config.toml
n_layer = 26
attn_scale = 0.125
parallel_block = false
z_loss = 0.0001
dataset = "wikipedia_en"
Each number is 128 + 24 x the weight over its row's rms, rounded and kept within 0 to 255. Layers, rows and columns count from 0. Numbers have three digits each. The size before them is the row's rms in percent of the matrix's.

# layer 8 MLP gate, 384x192, rms 0.221, rows 98-122, columns 0-191
114:106158113138112125177107093149170158098160110120130119161125140144139101146121128139112164086123126126152101138135096147140092131136146148105150115098158129095180145160117131127144102119149113175115141094150168128087118126124089118131087129085107125155088134121117171162142092101145118117136138130179153123146124145100112126140108119084166162171138153097166136140151140117170155109108136125139167099145129164135109156111147187109109124133123140137163103170112168150123131137118198172114125176142126105110121135147094157109108159136141148096132118142089124135111153152126113107
107:133132131133150174127204178154149119163128123106135125157133141128130159142156085139131109104182144100133136113132139125139118102118132125107167162090126107091118117128114112147127097103138153117118145105099148136125151154115117163131122112097093137096148129138138113091116172134145079115134098094125157134186098141162132111169115148108115142155109135102155121137107160129123158120132147132108102137134149179134177140130116121156116122132119122099141104123057154151121123165104161142097158107091107115161139167147099127117096164130177097200129128128100143127096127099120147108
106:145139127118128173113119099155092121125124124142137149092103090163159108136096119148133160122149114114118108191059136160140144126136133114136138173096106152115109111150094154130126143155104069106149139127148158118136085165120141139153148081150126140134115134149129117099107153174089107134146084134130117099148127131101104126139112161136186117127147156107126131134156122163103133138124115141122147118164149133100105117142133122116098098138138093097132159108125133156104154093121127102124158136163104141126122122124092108148097074121089123121139121154127146116092153146075164040
104:121115121133126118130121152158144131137106110114124146154166141108151117140107140142089157143107128119143180146158174100115079109106125113150148164108120114094160127124125124089105144126168060140149157103151125119167091139115143146158139112142137155141163122090131111152055130168117105138130156122119147143156155123125126132127163171136158111105145109110097120144113151160135072108130150143155165149107126145137075142208122144114167115157115143102125137139121144144082123146136175099157161152126108114141105097147120083169112141104104129115148140116106113126112091099124113160
103:160164155134154136099122163136141116175100148108122127099135119124135110192097133116135140174101133142174133146142096123136143121113128153103139162139159121147177094155163202091124127146098131103135142153148147122163090141140175078150130161141130125139161119132133150136126132129124135121102140101106141167177106143121132155104105134110109169096131142153114085139128066117133103118121136172147101112137156155161094090100170117131149166109130080114121099100145112111159151132112143123124103108153120101099125150144155156165156138142152153143130129117088115134157106122142118164
109:122143125137127176145123141127111152127156133126137194118134113112095122150081157095143070088102127136120138139160139178140110152130136117157079116130139107133100139102141161121145143127130141145182157115105152130158109153105122130112120126130083119111121113131111116097115141120113184099130116107121135135112116103114124148180145119183104171120168152116106118134110122133090090146135135179101115116102144120115164089173102094114124139156130116108081145098096167127112102135092151089125129157118100122138114144156145122125087124116121093184137136177099149125156079129104166124
095:113162113119131143078134124126115132116137141126115139100118143116161165129097089140116122154114109133103178116121108111132136117135128118110120100143131131081114150142112203118143132146123095110136127082095150136136103141119130100125109130117138158149177144085144157133158143145145094129144132143131167134090190092140130164094114117119116128180113143155124137112104091154091104125162088096136139165127088124161085172156109125117124146143105142143172156123124086110129135119107098128136150099160155134117108165046195150137104146125111123112143160106154110118139112124096147149
112:139117141121106119080085146139159107124112105126058120144157128149109126123156139138133127136141103137144146156112146093134100162098122153100164153146142147127109109130124157142099099164143151083095125148100168166138133129124116155099109113148139180088067133137120118118112125152108156122120149098101134133166134047075140136142121134128102123107150142146134161164152111160134124122130121155131147131122121132136140116098173144117115135111136147144141109128126109128168121124139103149158125168151144109131164110125082182046075096078150129132165125148125153143121132115132140104
100:131166109090135124078131152145117152147131172132109107135099114109152137143116146137114120147178162123107108141140155122126088134134137120121139130140129075171138051175134100104132135113130173140128146097124087138113137156135078138163145100153154122108108130167100154104119160130101133129121092120134122105131152149138104143120128125132130099113144117102104149182148129127145099152129135126120106160119102105144167131118135150140177166160125103082094106176117096140144182122130164087130122139093092146117117140176122126154146139138153111129151157158122158191122101104099150092
108:153146139127103151125135059095102161133136132107135152123123112152120190145096143157115130149099138172146148126135098105145088094091140099113148128107164113112129149131130165114122097169074124134161110140098129160119120122172130122133079125160147094122128116144112152140115124113132143102131114144081173096136127141127104128157124143155112128096080132113132106070137163143186150106121136137108096133133140149094106169114139086106153129185137164157118117136123100123134124103137127168113157142117140132110121151138149122147137122094160135130110085174078148133158092097099125101
100:125144127138114103126130131114097096146167089153166142097122144166133170128107131149123141144124107104134144122111180147120129086137138129104109117167113129148128123114145083136100114097128117150101131146086131155116180134125108115131152106178165114117175130129119107164149123166118112138102128134108094129162083111124173139126070151133126153090133146105180157120143150104159108096124138110112088158114111142102117116093107120126098124127164159165133117137172105161121110107141112131146133152165104132120040151074142181152128130131146148125112136158140150122111157149113125083
095:171155094116104107100167142181115146113096155122149131072065129112090130127183143121171130131124149147075117125160131179144131151170129101108122154083121103087132113136146103083128126135165157112125094116139106133128118131142105105137130105104096120105126145113137147099110146156170153123105106128186082145111136125115104122135146181150140104119110119111114145124191143152131112102113117135134106074133140097120148074093116142095108145156110109125092134120141123145151086113125109110159129101146146124130100097140134113117107170142145145155151155154127129107092134125116138110
098:067106143115105117146127148115114146136112139138155098130115118131176108139126091117121062143103136145143122182110128128153136130128188097122131110156109140126165141111151146103145112133112142144137137114103090089158155103146112149118092147121100139140130133151163126111107119147119091108128137133077151078117053141098126137110133099145113153121126145128192101138093144111074165100112128126136138150108112122130100131097136152118085128100076147133179135099131126139137137159116142115095115152174138090134096115122115126112147112140143114088113113134086205134149127120105141131
098:114143117125108126146142139109097136144140110117107138080152098104149129118152127124103125140174104093115107114162139152145136152140157108135066125114064125158171117114116129109104095114114154094142117148125144138120116132131171133120127148136159124163123124116113143145119118208174132109144135107129171111140121125163116106139115164131130119147111136128093083126105143124164125160136115131119141113161148101131156081134112173145103134127115090098118121101115105141089138161092099153085142131119119116117088151106151162081104165131108190075115104140162138124171136106104070148
094:134136175128128137155131059156160160121114131105133087172160154161171116125155110098121098099126140118114149116166104137112098137110105125127146111129119075073125139109113121157099160135119116144147134104145148121083145107134146118116100181137104106134095121147119117102186134104134144121123113140123129180103158150129132108102110151140111139197151134093131143125085115104135129122110136126160151127081178173149143135151130159132138135093152087156160099136103157165104108115121127096119118130139113128115123164139138122156153093146142150093105131127164106093125079106109096110
094:144133125139137105133112111147103099128147131123092167122133104140198116108108153112156148119129116154141135101124139077140078132108176108122124134115144116162215145117101134119105137122124124153111150143110095097135142122111151131156111119114140157120142130126135137125104107140131136125112120139109137150176128096138132133140142121149096165108092096130074121151122094145145128117151127096177084105137092177098159081155104140121093112129148146111119101118157103147119188129164111075122086160123121125120144137102096115181088126091128163124103101151141129104149120184146140138
104:141141135101104105166118092128099098105141158139129095148137131135140121114129128092139153137163147140099131124200134090181122099167132142155123106092152107101123138135123156122162134116139154116168114112084108155165101135119168115185119121167117159111146128096132118149161102121059134079140091126149120054110130140119116144128114090176115156136099144181160156115108127118134109110142113151152124179113169160111103141105132144125094107143122088116127134106139144140148129171138155153096139151140129118164117122127143139120117149133121117108120134105138174143144135140080156128
090:161119131147115112111123126121103167171144160132107117163140139129137081136183123085136132130171184148170094167119138129158167120089072108120133147104133154129112147142144132144115146153169124167135156130180112147117112116143127115117138160141151141117162201161100150127126095147120121153143098126136164111106113160136115177106103123134138153133162152115135136123083166125097124093134132119141123136152090091159148118167087139127133137121148091106135138150143114116133129111119124132083120135157130121148105187134113121172126143155127159113129078111175139139108136097152159103
098:162124137120132127158106135145095145155126080104107129102130136141124137149134133137135131091140127157121135130115111154111130102116123138079125147135139086156100138129127153135168143130132150134168131114129094151150169143119176115123153168140148136125194145100084128143105093166131131135122129150168128116124176116170077118152177062059116111136087122106142155119135132088124110137127158144106157157131154137129152169169140103108143160117114106126115133163167143147112140109147106131144142144162186138081113111124154158125100096161161131144121138139149141136163167148116116076
086:134152113117163111081132150132137119066168122164131109142115134119146157137127149117134128084143137146174149116121143111176142120143076159121103193158196127149166114141142095125176120085123131129119111144123113145126159150093115145130117138135128073102147133133180137160117089112111157108129142099097135125130107107096106152127165131091123102094164091134162136118134121103091128109137118155100113149122115131157130096110163090131144149129089116159129123153149139124112130105148129137134141079151133096094138158162138106105103131111116108156125123090086140142140061105123121143
089:126119118129115172120119162123173122161113133130127156159173166109129109108119148095131097168130117171159097074155122125160115110166104137127148168154129148109106123117129171138104125085131139069121121167134131128150157163118132132166154124082131107118101159159123141158136172091166113133139135115143107127101120131150156112175127119125079137097116097159110122127098140112089140073124138113178105120147112115089102145101149154152128091154115084176130103154134099176156148154099122118136083122125100114094112127143121108115113114114123096121144137144121119129168124089123142153
106:155167075101111123137127175102138143171138141134174127116132105074133109106102165125128135120170113138145140165129110119112136106130112099134110124151119132142114167146121119178111150088111114165081137131123137120156148117150154144110125118191158114109180122116123109140103080158120124117133142139147088113141099134100113152108122125194116091140179112122144158152121157136144152114134152120117094165133100130101081124089160136129092111150126156149147117171180150137118056123118149152143152156165152115108131121138117157148133110142129111096145097135132106137128149106144168137
104:111110147179112138107161138138137128125144163148150105126160108142102172115140121124122139138137134157109115113156128119130112117144121147132110156214123164132141124186124097127119180150135126139148148114128168093151113162150113071142154134135141123127099129106121132153135142127122141098122093117155094097075167115161114118168129133176112133146162130115144074105158129097143123126137148110102097122193134171109098105110105106139107154118150062135126170159152165139134108111142104130128131160113102135126146151110127121110135140120120133106172116115119118186160088120095121086
110:106090127132140089129162082125155133164110141130104105133102157107166151109138127075151130071127122114122125128123181129138119163140083096079111117095174083144108123135157118116142126124145094121133145145135138130136104149178094121134148142167118131122107144080089116154134110127133129172125098092123161111151187141130108169116126119135143105125156179124134113166138159136116159137139191146148126111135168132104105135080130155116111120102113141136131142114109154146128138080116138142131113149142084123165121097137147085136155112092125169137100161141121137131112100092079137130
105:119149152138114162156125080083122161146147138089158102153117168119121175123132125144114144152105114147150110101101100160135124132128138119114145112114144122131130113141109146142141140146131104131099110137101106170104132094135103135142124111097134121110154143115126139160126135134120094114114127123113104135131124090094114156148136141092121148186146112093145096156105135156143107112144085124142151117084187105088183099121112184115129129175153143125171111070119167120124106060131102106174126171136083132133164137112089103140136103119125143130122113180154123122115145107120076100
# layer 8 MLP up, 384x192, rms 0.209, rows 98-121, columns 0-191
098:141053121146096105127100103150136084143128144108147091157188114099132128121093150117099119095148157108107122187168110125120122137136093109124166135178130115110152124102109085106135141089144166153124159116155124111118147133122142137114153116129166137134125122111134127120135158138137132130096130144097154160140104144134148146112130111114133100185095127113162142120101102132088088133116139133147125113125098116106147100122089130126176129147118183126072082092102105112140098123134115129140142130151139163108144090136186120121082126105097083152143146181132142112104104125144134098
089:151133165135167167150126126118115126126117135123123112126108120119123153085131134123109102126150143123114147163090166093165096108160107116127126097140138088129088146133159076117094134161083105086163113124103161161134140128159080105098114061133143155113115150086149142132126122163096108121113088121149138098076150123089127152127159105134103133103106127145158182138142119159144166089152145154117119139148150128120124172180163154126132128098156118126131143154137148144154123111100154131134153168134165141143100142143098110103140097103137165102099123140175128133141143126080105139
107:120089121115128172169161120131085116123110128141141143085122132088099152129145091155132142118144124163109117127143150102069108121190132123174110118092121115167111178136136133111145148132092136144152084126118145102175101143104157105173084147133165089128120139165126100112131153160113119096113136143148122118101110111149117123106154128137095091131091138103098136108117117176116142127126152121123095130142163108131146123118137106150137188131119101116141119100161157123100123119124114109075099165138124129098074145094133140155097114122111173100098124114149167080156144126123109147
095:100125146121188115122146143101139103170157144127118109089138115127145142151143103125129148139138166146163143109082093115156101112174104126137156127160142117130111168146136139161144153145126132147127127151171132104131129140155103157150149156141115125179119117127146113123132147156148085111141161109134155066184100124087127114151156127139122111111122117120152117141125143146150147169120116113134155108119113111118123129177108148117170112127138134118151139112113120163088137109092163115169119151171131070224119105147185117130114130135114147068115154138131132127160167128125126150
095:088115165138142118077134184150141159119119157135137135145133183119115152153104164146160125163106129126142115099162127147104115123112142098115153154129120093147161156079156117124178132183116109121134093146210108134129110119135173130106082122155120121127163125158135125153159138128134124093152149173125122143148130120171111101101148140142141151138117113130133121113159110128118124151171170151143102134112154102181122104109088127124125132132155141080116133179150174138119133131104134104105148087163136162128117088118135144161137117101158121132111166118161113139143086149115107126
110:122116114122153138179123121104114116152134126158138139136145178125153109136123134121135127194115132137137158129151156104127108138118167088107106143107126167173093127139120135083142143121106103101101114125100107090135090113169132133117157163121124104140096104193143145105125107113145117158071158121135105153152114116147129153116104083131123150121109109134123139089148158121161143145122160107154157154123119114147145111088139152116110162096152139144122108128123130107102145119031081115129133124085127128098155124079123146123134163154148142132117091132098166133110146112090101179
096:126090146113103154133153088150114105116152104119136088153144128171104119152166109106116123120135124172120072176119148162159113126148108161150161094128114118170125118123121076100116138103142153134148173126171097150138090146126127162108073162107143151123103136131143112091120121117119152153126122107123161153109114112136118175166139123120143118170154108105118143117113128166133093130127153134121138176157154122154103104134149089146151133154127110116144120109143110152149116102124163147179099115163089132154156134166103095103131113092162117143121120171150165182134142112144166148
105:119125146090150114066088135109150109150143171152131112114116127062177102153108144120152116169160156124115117147174122133111087105105137127125126165102114139159114160164126162121127106160140104110142126161116129118157097110131125133101089111108139131102104128105075152129136148117133164150161124150150138110147112111146112153106140142131098116113155092193095122136132080130107136092133136118075144147123148151135152117162149124111138132137123118103117091134111122080135090137123098122120123153139153099110129147130128169084085105078145104183144144108147134131096171095148128149
107:111169116116146160129147186157072141093134100070143099134119130090135139116103156147089104119129110113152177154149104138120151098146152128137102104133150154098127165125138122130156140148111127181112136181136115098123132123121163111144133140107092116146127067125143152128099129136115104144126159125088145142132071114105131134144178117149139082174131098144141166103122125100123133127144096157118133125095098183163145126139129099118143133118100141142133104154123122098104087098118146160160088155166136126129160164087137154107123108145169103127133120128090133124128113135122177115
100:125088169137121096152089114071134156122133147146125138104157128127161128165149119123133157138097142108101144132117136132113129098096149128135116084124139135111155130121118128154132137155083158115103110153147146122152088142157133104115126091174156139110155155145143115115080120121099130101117111125134156099138160139130120148140108112156132133169085138136125135129097140112117162143170120139134118126125127087138158174111173136101101119092133179104098125073173172127136155089098115116129196132165088158155139127161133173129171165114090155117123128100104100137146130148159113091
098:134153156171114107158108153151120175123145155142140113124139141132106144098134130138132136143151098091124134088143142131135158132147117157074118146133166136141138113130129151138130076138160132147135142123096148143122123176158109112108081159138154107126111094116168084077156124111113119168094137072155117174142152143168159127089159124129130110086122108106142106096121125156143104140124155167108135120148154137128116116082098135156120096151099139146132153141085068108131135172110133149098156097106134096095150116130110130124092143106112129146189153117121086127105155108100153147
097:121158133135105123130130131112144137165143094155122170129157137127119110127117160115179125111112116148134104143154119109166098123134148152154138135117092095172120099114150128158167141103130102139155137155117102142106119096117132133159147117142108173096091101107132131184162137127150134111145142139138120165131124114141148092186117083057122102157107095103119131131168157133119074137138167095148132143119135095118145098133106135131141118168138144149142130156083149075084157095108098101137117129102171126135144095122157122107101146131152152161158155153165151114118126124116061143
103:094125138109145107081083097200126148108136183126135152152107104127165074120123120148121131120119144128139113133135154139140120110152135155102128119111141104111094139091107146143160074099149123101138142106155112146132124112115133121183179152130168094154131078163148107136147144130124141139100085105116082136222142166144122142138130097123138128135138101104145147155098130135136152157103110093094099139088143122118140139137120168088129145130100132156125131131140132156106143131125087121118152178106112108122140139097145129151093120102106145104115170091134127091110129145108117132
102:131091139140141096112104124140138088168143129142122136093199122118131139107087096115097163148143141095169142126179128122148116130120127129147133101139177144175142095126146126132109153142111137151151118148123126167086139092147138096133111142114091104109136121128147146151104100143139123137105161123092109141131169138143128149157136179104168097155148106106152096158149111131170150138099139139120131166085088126150131134095108168127135155167124154095138105157119129121126139160109127116115152145127157122131113107107171128108100146098087113171157108096070101098158093107139087102
087:172154097109133135117115161168106127137115129130111154125089134152169140118147151123166156152169096117137146160088102094170116092139112120125159144131103122132152093135091142101131118098104115094117133146110116131118122122134130123111178104114081166128137141199056123116144146124143141143129169135154128153137116119116148101147121134097133115102129129133175173139141144158110155108123112155077101134085076139146117117123101105121132128110100077094098117142131116142163119139125150149137138143134146155128118144124114169111129172106153136178167148119167077134101162154141099110
104:120145140062166137094088130121112128116168158147092092074158154118142152089148132170150138132115126110136157111170114138120098098134122172114144118124112130097099126127117137119132134189127158157126141173178109184159146169107138136099133155126156110071113125137119147127150150149102119150131125098147124101114123133135142134131108138152172113094169102169091122138141165119122179145135098142177167133108110120114147137111122122154110152136132137089126134126157123116100126101159155183128184107115138081117134164135076150154115124118113135135136141120135108135126136135111110153
111:125159086089096084117144087147135143180118145118099142105134130146146159153134131086112133114099105173124102108132143143119143196141131156100133143090147140079148091123097160118137147142146151064127095180139129143143131143170116111145091130108135174161131111070136137093153115132108148123135136107206138143130151136134129122102110120138138161133156102128098106108157148112128128117094148110146116107126148147145110122115126158110113122078136143111154121120082099160177095113095104091113115122128084122117107103163149137123128095142102112127102131086148134113121131111119138143
099:170091115134130165168165149133124128077161116159152095148099146090139112130101121137116082123144146112168124153131119149120134136088156109115143124168143170141160126117090138111140135089135114114132111113132117115112126147107142131122132151157161140111141119165098157117095125168158157127115086099124150124119125136104146181175117167116130154098120154126111132152151114128105129116074130095138132135146161155094102095179081092088156158122152089143103158071125082142144149146113121138139148143156113138140124132124112070091174131077102123117130128156132151134111111131117146145
100:125175129123132107134125113127132134175135090107104098100113092117157154158126127135142185138109118144124130150108116143138164121120169127153105123165104187106125130152133135170162130101152122135148143093079114087141149157146100110110134098100094108143168120118143103122094148126174126182131104131118099117112156137139096104106115154107137149139131135095155111115136128137130135126126158116147149119160173141133157160141115143151131147150100130129121121120125126134144105164139097129191102123098156125152118061082153156066167125123147083124121143144106140159122076130155162083
083:172118169143100113102114093125147092131132150110131108152145166167110143091117104136129120151140071113112152100119100182116118130099158147130146136117135124144123121114146131136089085119105125126146165151121125098147083105127153115121129119169161184120097138111162160107072144145137158123156108162169096109128124160133144135104139122182140127111075159142140109131131140173139129166132121123183144109107154163092112158141115134080110153136118124121118102139098118089175124131094104150136140190109108135148137109085167112134107125156105136119110131131123140157176131129109129110
091:081123057144162149118129124138123094125127120118136113132099117119123139135152114122091152103145063108156145107107105129103106135144134160128076142103140102137143102121127068162174128142123115164160130123137125124118138091094121134141135097143132115115146070089127119058125130132101120103141141152105167094138137145165110155129159147121155122165122127087117141112125127156145080127128120111134111166095140121122132117136143101137086113155134139108169164126164133113133140153102120102134132119146152111112095131140128072134177124128160191143125060096098124131121116174125129118
108:086131113170087120133129149153144105160125148132105127156134141136099126114176126083116130131109107124078087118111099137123129107154144131123156131178138111104142139137081127115191141123129137074092107129159127142146084167126144137155133097154136136128137139144135134148135101116156179161113148098123157137135110159140103157122105095089133099115066149146146156129157105119143125131163088129125144124044146174140112138132160118147132117138111158140086141118105140098134155157144145118129068126110146100105128107134178166132136119119143151112169156143146150111165157134133134108
105:145132156179139127113105117094136130130092110118140116121139124150133149153154074124102117152140146145155158110112116151118132155156142112137089068123109118116121116144120102174136134138110215132083157115135086123132122129104108132130150109129097152109134138103154130154143127119179130157154132114112096137142141164154145153182078134194134135122107136143113137095161131147118109112138162102114142112059149120109116108117119119140111151137115085181107132135127119123143064117116130090127123140078117087143125104129107120120168092101134142156141145088124128129115176122131175119
102:113080101110117166100130089097144086131147147175106125107095122114140125063127151137098148152074124132083142112152141163152136122108103125118102120121132127128116123109112170117118099125144107154134181162099170133177107123131116138133141127128126159076124116107170108145136117135116144138099127152135140148116195108132121123095140107161130156155120153116107115110141101153125159144147116127105120177147118155128134113094151097112128126100156143130132140160147133120071147085124146106140133175139078090159119113124114135129141159103094074141143113081109125115183103137132140158
# layer 8 MLP down (transposed), 384x192, rms 0.195, rows 98-121, columns 0-191
106:127123104163140111109135131088140144139115146116112153159146083164098135138119134118166119125108153135158154143116076154127148187173146147074127095130120130070163097175120093105124090151144141136083137066152140080137088140109143127101115171132095133118094124129160154114151165118141130115136139095108151143120125153159118128165127113126151127131159136113114132148103148145131126155145126150093149129117107156128109091170131106138102133165138102091150175141133119122145134126118107117107128132114141107139126150155087172124144132141112161152102106113089083111149147191119174114
098:131141141097113111142084092117102090114131082172102076077143126090121120101097135129143152187098136137151087164118102101094153140139101113160101126139144146139158125132125127129100129180122109148150114114143133134119110130124145111115132161136134137130077148120123127195123094149138165141105166180112138178105081091084174160103132099116129127096139121158091112143148126131117109151102138146154149110143122115114113089151117134134116172154139101129141125123164112132125159142157119125162104120116179119102137116113167112133141074138102144081125133121162114124136097141134112118
106:161089140107125145162089137115058112108092105150112101132136140121125143123150122143123098115143126147131138119134087132141100115131111144116171092132091089094144172146174105145109146128111152125130122132111096119135120113136124111141126108103135087073143138090123138155153133079130157128137099121116118153108095153149150146150187118132108110157123086169104110119115075094141123147169121118126134146101084169122110140171122187168150117168106156118173117103118115161113109106132109115159109103106110094130096085121085162120161113110123084141108088136123113144132116128140114120
095:142099154178116153135069121143127158097108109139201106124120155102160128068131133183151137122116171176164139123103123107101118165129122111115145155152128171108120126107118127134093091088120102108116129124131143107128125138102109124111152126151118107136157130133127134120144128131139086154145128131121137184064102114109159089080116130157150103147149127130122140107155104124159149117133156129144107121088128120134107134096087113153095137112160104128097102115124137138156149160107103138170095125169082120151120123150132154147116126156097120114150139079117113159117161168173124113
099:120123130141152130108163144168098138163142157089182128119106157152094117151124141128156100170126141101119184138120125128131085123123136114105165146154120113096121125128106125168144118156080114099135119166110138144149130166146132117156094123115109099146135056085119160079086139119131094131121127192128146175185140130133088133106115106103101137088128130111143128106157146099104115128118077153133151123114133145134140107099131162146083157112138110137109067147115138122149131125112135112151112122175183057112118166145132142116141136153121133146135131137128143136119122139129131121
107:136124125151104136064148136166119151132161133092122170121127127150113105099116122121154129102109132099164085149077098124114140124080094100121132121129178116098108096107154134135158121115159126124159104144124142119161132131096105149180132127119136130111115161101131119143125109130127124105155113151094102170096184113136099104144154154110146179114133116065161155159118112077085108125144100076145122093132118123121139119148159178120142107147157139113117124131157094085107158134151104129143116097161147142143086134154125146168123063102119142117135136130132104142138135128102140100
106:135165128113127155102105091159116087093132096067145154123133139117104104151102097122122120105138117164153116124144127123110140076167134108130131104114119131035127162113096163125142155136094101135114140130111093132102118132102126166111145148133133136176146133128160100066130125114113089158121127105113093080167191089145161091165147146116144106118118119170129153130123128148135108123134120131121110104139086122151138112187103159151127136145129163115120122123132131164134138149071136111116117118143117140095105162109133108115166092086117096119138145118104116152118128120099142134
102:109100129096103132136161110143159146073085142171085155114120097149119103116128106143095111108128134168086142145080142099136160137134192120125120116116139120121111196120109135126093165087092125110168150141109118135134155122126138110130165125134143108116164147162089146109123115154123100168117124161126100115127143158096180111138132153139107130147142118148163142100136155176135140169118124148137142104133124143153120125124090116130131165126094127133125137080149141134149151139110146149147111154131103116140102105177123065184141116134188134108157098132096123129145118121141080121
090:126124121101107121104105096139161149152170127129120181117138109180144121151095142129151171131088151140118091153122158111107082111111159109094153122135092104113120147152113084120109111100101177123148153111119144146108113102140077118150134119132151138122089133141099114120110131099097140122169138138142140067101153115105116109120130125145153128105121097081136104128144137141111110115158094131137103172154129088144129128116153131155135117140147114110155130143107109122095169151122162074128175098086073158142123081158095114129114106093093139104113134120113128129179155137085100140
104:126126125088095138110146136146095075152133177130151132110128149149110103140123090141119111107140154056131118112154156154111103163180087145112160136146113120122125115155170163111134075120156072177132104121127120122094118087109130135157114101115132083150151120085098147139147119136144117113117115127116117168130180168091140118140167162128135164124139122132069139102096100088150131102112083130130071133170095130133118126140144103114126122117127118133107156139154106133118146109156100109119152153107145104122127114099122104109131144167126165124137127136152102158157093102134156135
099:130086101127135160128145133102133107147170149133113181142135134185095105120131139124119143125120143113132110140155089114132135138164125141197073145110144119109133144167151084114138132124120130119132117131180184113148120129125153157117139143113113158139103144125086117147107132147093131139130123133139163135159163119119150116180178135106137169114117060146104145148120171135104132122128129119129087094117147113097096102102069128119109140088134139109092089148127137136122146139123127120133112146153081136154108137080149123136144089128173158091103132171108168098129123106121091097
097:153089131127104118123129084125113157117143113085126115140149099129156142134147124114133132132124107096124162175105134115160134109130148116184103130118130121128095129116167111124144124142124124119150174149111153129101124124144168182125109154118127182182160125133172077146094132134092144124086126138140116118180106104124127111142144138128122141154109105107133104140103130147176120135143101153116152108100148133167163173124132143082085130096138109176105109149106154144136115100150118120165169124125164118132119096127114079113085166105077101103125077135136109114119145160146074110
102:163114150090125133115144079084122102090115106129133132097137129147126159103120126144112157128135115103128141098124124137126198143160126128130138146093123145115159105124134077133136160133103125123177076121145119112129117142136157120079162124141108145142157148109114143157119141169125119143158151119127148167118113140084130127141089188076156115098116070101141090101126125155145142107105142131201128128140138107149138151133159149100136128105175096075102153134141100132123133122139154170156101164153173117169119102144103133144129096115165104124139124098137107160120112132155118152
110:098152168134150131121109129120103153109110127123173103168113125131145150162104155130095154165124068102158164115119115133119178130088115082092151161129124142154165093111163162107130118150136077126157135134120117146136147143147153153122133132130109115132137146136148131174160147150161148079140117163138146133124050110116087112102101130116144094112096114153097149146090111123138134118103139132093125095114120079169147130127187153112153137132113129147124115114072107127113146118154130082108138114131086124131146131133161152106121151127147141124102166107142121117128086160088099124
089:125072201102167173106113160127114104085137126150150129137128139115135128148092142106164161127173093136133080152139126160119134168118084128135165092102147108129089132100143123123149104126141161142089085126114137109114119124102094102110134126104139129125116092107168138130122134097141078093121121136145121172109084154138154145091110087164098142129138134134105101102162117096120129147149136146136088135112122107110162134113102138129114091127124117082107108136096114139116147123113114125129100095144106131137171111137112107133160157177156161128118151181080113121170128114113123154
103:126160132165135116148124152184128129138109136127118153142165148102148124164096142135104129094113106111100109116129191122144142112122110115074075093106162174189153177144103093135109096142150142146136141110155123085126140142134105164116091125114125186131141123121073131109089122143147154141140095118124138111133130081165073118099156136156101142140110128131137140120111124130146104131100152178131082137115150138136137113150118121113084146188129102098129145142079133094102153119112109112150109147134140123132128089113102144134118110109148095134091142153110107121149149133101094148
105:125103108155176156098115171106097116071166098104139124123092137121148115127138171135138106119131151122144154134122151124111117109083095127115154161152105130170148141126134129148116088145126102128149140109089090092131132157112097140164117090095100112119122160125111135139137093134111128119131174163105109122095149167121130153111155148090133147109110116133129121182100128076161135126151113111099100108165153116078110140136184098115111161186108124152134131132159142113098120154123100150141129156144167113134149138134121138085100130112127148122107082165081133168099143117111092146
085:104148122150149133110138138162144079117086096107140088090101134096151122177139136149129154118183107120113121126133142110165095105124127114114088116127102131120143077102126141110138130130129122110129095107141128107138140101144168099099120122130108119133094111112120121082114132121147102104116116109105120132124120107088129103118095117147085086117142149152126140088103134137138161108148131110150151178138149152123093186107117077130156130122133140110130122120159111152071101107127071079098179147141126091128085083131149141141090150127136122111107081120154074078132098124123126151
106:127129121135128118183112157160101151191131087133122091133108153146112129133156169131184149125124079142129147111128124134095138081176109134136123108112143142151114140101118156119148164122133134130142153145129134123171140153110175083144174139143113100128150115133108144144128113161106108140102105147146145125119074129137128184093164113137153090153144140106124136135144131095178195180097118113121160116126150140144161138148140113119126178113084083122105132116133145161148092104146105107146184125120154153130119120140120110075128139126157108138134143142144134138123172099098139112
085:125111101094187120110135190123133097100132121181114143140141165139119122148107166151173153138112099173106093105143137067145151127137104151135141122113173101134155120123150127104154120148103126119118112097114176149139175174127149118117145117149161095125113126148119158143138129084139120129137129112104129136180138104135109148139118159105100092127074130127169089135130135097101111124130143101123115176136151126157125099129136110121130155148109126141109085136123163131127170131100148138178159116202104137111164115134133131143127085080155141149119131155099117154134124102117158144
102:081152106035119098123145146099150147128138132124119113121118143093107122119118138117110176133141083142120126150199126142157142146139141121120152125099175112089108131150109117122145143161109118144120134148093155108145113083105100134123172156140130148117116112105112111110117081127120100105095131097108144156112205114121113128113143107099163140139106145109140099094115104152103127116148111157118140121113153110152157106156122117128101123098125058137114130093164117141149160129137122176113118110119162146123157094120125111142129084097146145087114119175089112146138093109105129122
108:135161084145183118104129133112113205126127167082136121114136093137121116098086166103091092088163175141134123159123123130129092099138127086093100140117113131149136127164163121143137173131111128140125149113107072077119097110126146166115092119142142101199140122134113126119167119152105116134132091131089108127142158114147168088102136162153112146141169093108125116116118142103105110143076118136157150124121153116099105092129110155123125136068152116143119115150107136130136119114113128129142159146131104167076121133124149140134143165129133142094148120124149112120124133142103128143
107:127143127144113139102124124136125135146147134153119124154135114174141106126125125083082114102105143134132153103146091161143132098136148144144159157182103153142143115131157093129131172135183128108164147126112130115141121145159138149086122125165174148147122132108133105159159159129147155101119120150179160108113141122154114085138118083111110132176180122095139064073112112145103115150128094081153119117154112156119117134123092113150108125118151128138119166200143146126145114133157115103142116140128149155139168072091118082112128167121113107136129108149118132140159087115111137137
106:166109142167144121112117139185101137141141093110128110160126078158108101148142120147098138143127161073130103130167122129119099128151143148121125111115134122107138152139173142104158115077169170136148153085126082139153143130112126128118123091096119160100122108142139107109146126152116094140170149138120129175107207087148106119157161151138107164131136125156119117124141094144115110143138137096133118161146165121124108125134155074125133140125119143137142102148142152174126123153123122134128144134129176119120132126079106139136125151139121118136079143182153174083145162130161172095